Part of a small language model's weights.
Architecture: RMSNorm before each block, rotary positions, no biases in attention or MLP, untied embeddings, normalized queries and keys.
Training: a variant of Adam for these matrices, 199M tokens.
Each number is 128 + 32 x the weight over the matrix's rms, rounded and kept within 0 to 255. Layers, rows and columns count from 0.

# layer 15 MLP gate, 192x160, rms 0.15, rows 133-146, columns 0-79
[[147 123  74 109 138 112 152 136 117 239 101 161 136 138 131 139 133 111 160 159  84  88 163  97 127 108 124 176 107 185 139 103  79 173 146 147 139 139 141 135  73 103  96 127 106 135 156 117 114 127 123 141  98 112 132 154 113 160 147 134 152  98 125 123 178 122 183 123 130 202 105 156 122  97 175 128 135 100 154 153]
 [119 124  95  81 175 227 101 112 203 175 109 140  93  72 155 180 181  77 116  79 154 153 166 113  66  96 102 146  83 116 116  96 123 118 132 172 151  95 114  84 158 129 112 158 133 163  97  89 150  84  98 197  70 123 218 160 128 103 142 133 134 100 170 157 164 145 131  86 175 165  99 119 129 194  75  90 106 156 162  93]
 [138 165 134 119 135 134  92 177 157 107  68 158 177 106 145 132 147 104 139  87 108 118 118  81 151 139 127  99  72 150 104 107 174 171  79  84 142 134 135 143 133 100 132 128 129 134 127 121 106 161 119 117 129 118 128 135 154 131 119 127 170 157  85 168 132 136 100  59  57 142 118 141 136 185  76 138 147  84 103 189]
 [168 182 134  57  84 147 152 174 168 118 112 114 111 133 135 160 176  89 115 148 185 133 131 140 114 129  92 148 116 184 140 134 155 140  72 145 119 148 108 155 107 132 161 143 119 115 109 150 166  97 114 113 171 149 119 137  95 183 155 171 115 143 158  58 152  79 145 129 159  95 139  96 122 186 145 108 148 102 186 128]
 [105 145 113 149 138 182 184 149  98 159 134 115 160  91 100 120 111 106 128 150 112 138  87 165 134 120 133 100 131  83 118  81 117 159  65 138 147 146 118 157 125 115 123 142 168 152 109  65 161 166 157 131 155  64 106 154 152 110 158 135 144 137 123 157  90 196 110 109 109  83 131 137 104 112 169 136 136  73  85 191]
 [192 200 159 163 138 142  93 117 151 145  53 112 127 136  66 112 140 168 180  91  99  91 216  94 126  47 147 107 161 149 101 146 143 149 102 138 164 171 175 104 160 133 161  68  92 108  91 156 149 121 157 184 117 109 113 121 131 134 115 165 111 144 181 131 104 180  92 103 133 186 184 127  65 154 139 127 104 143 183 174]
 [109 143 162 123 121 104  71 104 136 176 150 136  79 160 127  75 219 142 175 137 158 127 152 147 144 113 155 127  91 175 121  81 150 196 157 184 203 138 211 119 100 102 170 142  66 221  97  86 132 164 157 168 148 166 150 165 158  96  89 112 135 130 203  83 204 191 136 129 194 133 149  73 150 114 130 146 174  81 156 172]
 [125 145 190 166 115 181 112 107 131 133 117 125  86 142 115  73 109 146  63 153 168 188 130 183 163  66 154 150 164 111 181 149  79 153  87 145  57 160  90 124 124  96 138 129 144 104 159 193 127 142 100  86  82 145 115 163 106 155 132 145 106 131 133 116 154 140 107 159 169 152 127 107  65 101 139 145  97 190 152 111]
 [165 171  90 102 108 180 116 116 184 149 186 100 119 118 108  85 119  99 127 116 103  81 119 120 176 144 123 104 147 168 113 122  61 112 142 163 186 136 134  82  87 135 144 152 104 169 163 128 131  77  75 153 124 129  87 119 158 129 144  80 124 103 137 117 121 176 154  69 167 137 105 104 112 142 124 189 106 164 123 183]
 [119  80 107 146  96 184  85 144 178 103 129  85 178 154 143 114 147 112  84  91 159 113 143 126 118 142 148 113 176 142 149 168 100 136  97 100 133  87 152 115 165 133 125  87 107  66 136 209 143  99  82 217 148 122 148 103 172 125 144 134 102 110 130 150 156 105 134 103 119 171 166 183 115 149 140 121 107 145 164 143]
 [ 85 174 114 108 118 171 127 134 144 135 118 102  37  98 102 100 107 135 154 149 165 158 124 147 107 154 112 110  56 128 154 158 167 128 119 201 177 114 101 124 156 164 112 106 170 124 143 186 179 163  83 118 165 135  90  82 180  92 153  82 135  89 185 128  89 149 100 116 162 111 110 146 117 140 165 159 141 112 139 141]
 [178 173 189 171 153 156 119  96 134  98 144 147 134  61  95  52 105 101 127 134 187  89 121 168 124 149 163 164 147 154 114 191 120 131 127 177 172 174 166 171  93 131 151  99 118 165 110  94 130 129 160 190 149  44 104 195 157 162 134  76  95  41 117 122 137 116  97 112 154 130 105 114  97 130  91 139 148 126  76 120]
 [176 128  49 116  86  55 161 144 103  99 129 149  58 195 123 128 142 101 104 107  72 139 136 161 111 168  69  45  94 173 168 189 118 171 105 164 143 105 114 152  61 146 104 157 171 135  95 128 188 144 137 121 145 153 159 171 145 206  93 132 192 171 103  68  97  90 105 103 124 136 120 141 119 109  78 139 151 136 167 110]
 [ 94 109 151  92 129 126 131 139 115 125 201 110 127 129  83  63 114 139  78  95 134  90 140 129 107 107 169 147 125 116 149 113 145 136 125  99 151 128 141 160 145 189 108  92 159 171 125 129 132 131 155 127  89 166 139 138  94 108  95 153 170 190 103  84 128 132 148 114 155 163  78  91 136 105 101 136 132  99 159 172]]
# layer 15 MLP up, 192x160, rms 0.159, rows 133-145, columns 0-79
[[136 106 134 197 187  60 104 110  95 202 128 151 170 107 124 143 135 128 168 153 110  74 146 117 149 142 101  98  92 101 125 130 136  82 129 145 128 140 113 162 146 112 153 138  97 144 157 206 103 188 132 133 126 138 105 111 156  97 116  88 164 111 135  86 103 119 170 116 109 118  75 193  52  92 107 161 104  85 139  74]
 [ 70 174 138 136 112 142 142 119 117 109 100 164 124 111 157  80 144 135  96 112 141  71 131  90  94 140 234 104 146 123  56 124 100  91  72 149 143 141  85 128 159 119  99 138  48 116 131 157 140 165 158 189 186 112 135 155  99 107 172  66 126 166 147 118  90 148 134 111 176  89 118 142 102 127 145 139 120 115 105  65]
 [148 161 128  88 126 119  95 137 153 119 131 120 103 130  85 112 136 209 157 135 111 135 129 131 122 167 155 126 139 137 169  75 115  89 122 166 101  74 145 140 103 161 126 119 141 101 111 135  68 156 137 125 145  99 129 165 145  98 127  95 126  96 157 110 143 137 108 182 155 164 118 125  93  75 190 120 168 110 156  76]
 [111 116 157 176 137 131 134  76  93 173 160  79  89 165  95 100 112 133 102  56 133 111 137 108 119 100 142 153 145  87 139 138  67 142 112 175 182 115 153 110 103 185 171 113 130 112 118 110 119 142 171 151 113 149 138 112 150 139  84 122  98 131 118 151 111 191 164 185 164 153  82 141 132  59 115 148  86 187 131 167]
 [185 135 146 147 118 121  54 139 135 164 102 203 152 120 133 179 127 137 130 134 129 167 141 119 143 106 111 163 120 182  95 111 136  83 131 144 124 126 111 138 153 130 119 121 119  86 130 105  92 100 138  90 103  88 169 100 153 166 192 135 117 194  99 129 147 128 169 117 146 130 140 126 134 110 142 108 154 127  75 153]
 [ 84 115 155 223 144 200 109 164 127 119 172  99 149 119 185  81 109 170 143 136 145 136 136 104 130 102  97 140 111  65 156 102 147  72 141 127 137 177  64 172 146 196 172 156 112 131 185  79 156 134 189 100 120 111 113 110  72 163 121  79 109 135 139 153  78 135 131  43 133 166  95 172  91 115 150  97 117 158 114  96]
 [150 114  89 219 152  90 185 154 103 131  95 100  82 104 134 101 158 155 135 160 168 156 131 143 126 110 138 113 140 128 179 168  99 121  96 117 162 156 137  77 115  95 150 130 152 204 142 110 128 111 173 144 135 157 115 218 101 139 151  86 152 105 119  91 125 129 180 146 129 147  40 139 142  77  56  63 127  88 155 170]
 [107 148 134 114 210 101 152 138 124 139 139 149 159 116 110  84 139  98 119 134 109 103 162 144  81  98 134  71  90 102 141 142 120 142 145 117 167  81 137 131  75 134 130  68 120 204 109 203 171 118  89 123 161 140  83 113 144 104 143  81 178  75 137 157  88 116 121 168 163 106 124  78  92 101 110 128 141 136 144 112]
 [ 71 170  96 156  91 114 103 139 131 107 118 110 123  95 168 146 171 114 137 164 152 159 141 148 132 122  97 131  90  92 115 137 170  91 105 157 116 110 174 174 168 117 133 151 135 118 140  46 148 119 158 199 123 135 150 133  85 157 172 139 157 116 144 110 176  71 131  98 102 144 181 129 179  99 150  75 146 102 131  58]
 [149 132 115 183  76  92 136 102 159 139  95 116 127 142  75  85 120 158 138 109 116 119 116 103  78  66 141 129 117 186 151 126 156 138 112 105 135 119 117 114 114  98 131 152  76 137 110 136 196 189 101 138 111 134 133 130 145 123 135 146 143 125 143 108  92 107 135 162 185 156 133 149 125 157  90 157 128 146 224 129]
 [144 141 163 112 105 165 161 138 110  87 110 121 170 129 104  94  69 120 166 121 110 128 147 128 203 188 193 148  67 132 115  92 111  87 144 169 162 144 156 116 106 115 141 135 141 187 172 141 137 162 126 139 119 175 147 100 158  29 146  85  89 121  84 183 136  87 143 128 122 157 172 140 129  86 140 186 125 176 147 159]
 [104 138 132  99 113 137 179 110 144 106 147 181 144 138 150 133 126 126  79  84 154 116  84 119 105  86 112  81  81 104 164 125  99 115 169 135 151 186 126  96 116  71 128 129 171 117 170 128 155 112  83 120 102 125 167 156 173 124 123 124 157 129 131 114 134 109 166 111 135 139 104 101 154  86 111 124 120  47  96 217]
 [ 85 102 142 171 154  59 140 115 150  83  92 113 210  87 145 122 117 113 118 134 133 153 106 169  75 161  72  65 185 117 120 114  91  96 106 102 129 105 126  99 151 180 159 147 114 142 126 136 106  71 187 112 111 131 152 160 120 171 150 129 146 100 180 146 149 167 135 141 115 158 109 133 217 106 118 144 137 158 111 147]]
# layer 15 MLP down (transposed), 192x160, rms 0.156, rows 133-145, columns 0-79
[[110 147 103 116 161 134 176  82 126 165 126 149 148 100  72 160  85 153 137 101 142 152 137 136 160 128 130  99 121 113 169 113  86 110 124 109  94 154 108 131 110 139 148 138  54 101 174 150 134 172 184 137 144 142 150 136 160 147  90 142 139  78 142 116  94 157 140  77  97 145 128 198 133 120 151  67 114 135 151 134]
 [ 53 186 109  63 152 152 220 160  68 106 120 127 111 139 145 122 130 171  90 152  84  63 154 132  72 113 109  99 147 127 100  92 128  99  88  99 154 108 114  51 106 126 134 153 140 105 167 129 118 156  98 114 126 161 157 145 167 185 101  97 170 181 180 126  88 123 165 151 181 135 169  70 154 104 167 105 125 109 132 171]
 [126 155 152 143  98 128 104  94 116 148 105  91 100 127 128 133 132   0 138 118 135 161 124 121 169 144 108 101 113 129  79 125 135 164 110 120 255 129 153 142 105 161  89 140 125 155 138 117 146 117 139 136 120  88 128 124 128 199 142 156 116 168 136 142 107 109 117 115  66  86 158 168 112 181  96 150 103  81  92 202]
 [144 103 177 155  96 130 136 143 110 153 148  60  97 131 127 144  71  79  81 142 100  96 174 125 161  97  95 100 142 104 190 170  99  99 130 140 255  94 119 120 169 117 115  85 163 132  98  99 120 128 152  87 123  73 140 129 161 118 115 143 142 156 134 125 121 162 159 154 164 111 157  82 146 146 110 155 128 161 134 151]
 [139 144 127  95  57 140  79 118 161 150 117 107 133 113  86 112 114 140 134 162 136  94 193 103 103  96 156 138 121 153 150  98 154 167 113 165 149 116  84 101 114  87 119 127 128 156 112  65 132  85 124 108 142 126 110 124 136 141 143 133  91 121 127 130 122  97 162 106 199 157 100 146 140 111 115 128  98 126 160 151]
 [147 171  56 120 110 119 136 147 128 139  96 111 113 173 143 127 101 172 106 143 103 162 100 128 118  91 106  54  84 189  99  95 103 122 208  35   0 172 121  88  80 148 123 119 141 114 132 138  56 149 109 132  99  68 118  85 156 171 110 150 139 115 184 150 139 128 187 103 112 112 161 152 174 175 139 130 141  78 155 155]
 [127 120 108 121 162 142 208 156 167 130  62 181 136  80  60 103 172  12 197 109 109 142 118 113 162  69 107 168 103 131 122  85  92 135 119 111 120 143 107 118 166 113 126  96 146 142 171 164  94 119 159 143 154 154 103 153 177 130  83 157  77 151 131 106  62 150  90  47  78  70 134 146 174 137 137 120 134 128 108 151]
 [100 151 151 131 109 173 119 150 130 112 136 139  90 134 173 148  86 102 102 122 167 179 120 103 148 137 123 147 126  56 169 154  95 169  84 149   0 146 110 136 136 103 109 158 133  87 111 136  99 147 121  99 109 152 147 165 123 122 145 142 112 150 141  98 144 132 160 118 137 154 130 143 157 127 106 113 112 109 122 149]
 [155 164 142 166  81 123 152 200 203 138 125 131 103 127 117 142 173 182  69 142 151  83 131 123 123 192 180 118 130 132  99 162 134 117 112 119 229 128 168 100 134 128 144 126 146  84 140  84 141 186 121 133 118  95 154  81 150 162 111 106 184 120 122 120 169 103 130 105 171 152 131 114 195 178 150 154 103 152 186  89]
 [144  69  84 125 164 154 108 123 131 155 127 154 143 155 126 179 133 146 143 107 118 128 151 147  92 108 125  95  99 171 121 116 140 123 117 196 255 154 122  40 108 162 180 126 170  96 151 122  88 110 159 150 137 100 132 118 157  79 102 159 141 139 151  94 134 146 146 162  99 139 131  93 129  98 112 118 127 141 135 165]
 [152 144  98  87 166 170 147  85 120 128  81 139 151 114 161  93 142 129 124 124 158 136 124  96 149 161 108 144 171 134 112 145 118  78 140  83 142  43 124 117 101  89 165 155 168 152 192 157  56  91 150  96 157 118 108  97 140 126 163 143 104 167 174  78 155 128 188 119 132 168 152 124 168 128 154 136  95  95 176 108]
 [ 89 136 184  97 160 106 104  97 128  87  89 181 119  91 117 165 153 111  86 133 180 157 108 132  72 130  99 148 133 138 121 139 153 124 113 179 127 139 119 124 157 161  97 129 110 180  45 165 126 114 124 143 181 160 114 117 152 156 148 155  98 120 129 168 141  93  82 139 217 147 176  96 129 122 128 106 185 128 153 155]
 [107 120 205  66 158 135 155 149 159 102 130 145 130 128 154 126 184 116 162 112 152 120 140 177 216 122 153 188 147 153  82 173 126 198 125 149 120 129 139  54 150 138  64 161 112 137 135 136 155 105 131 140 152 139 123 155 149 140 149  88  85  92 105 139 164 117  61 119 166 112 136 197  88  87 147  97 121 119 124 179]]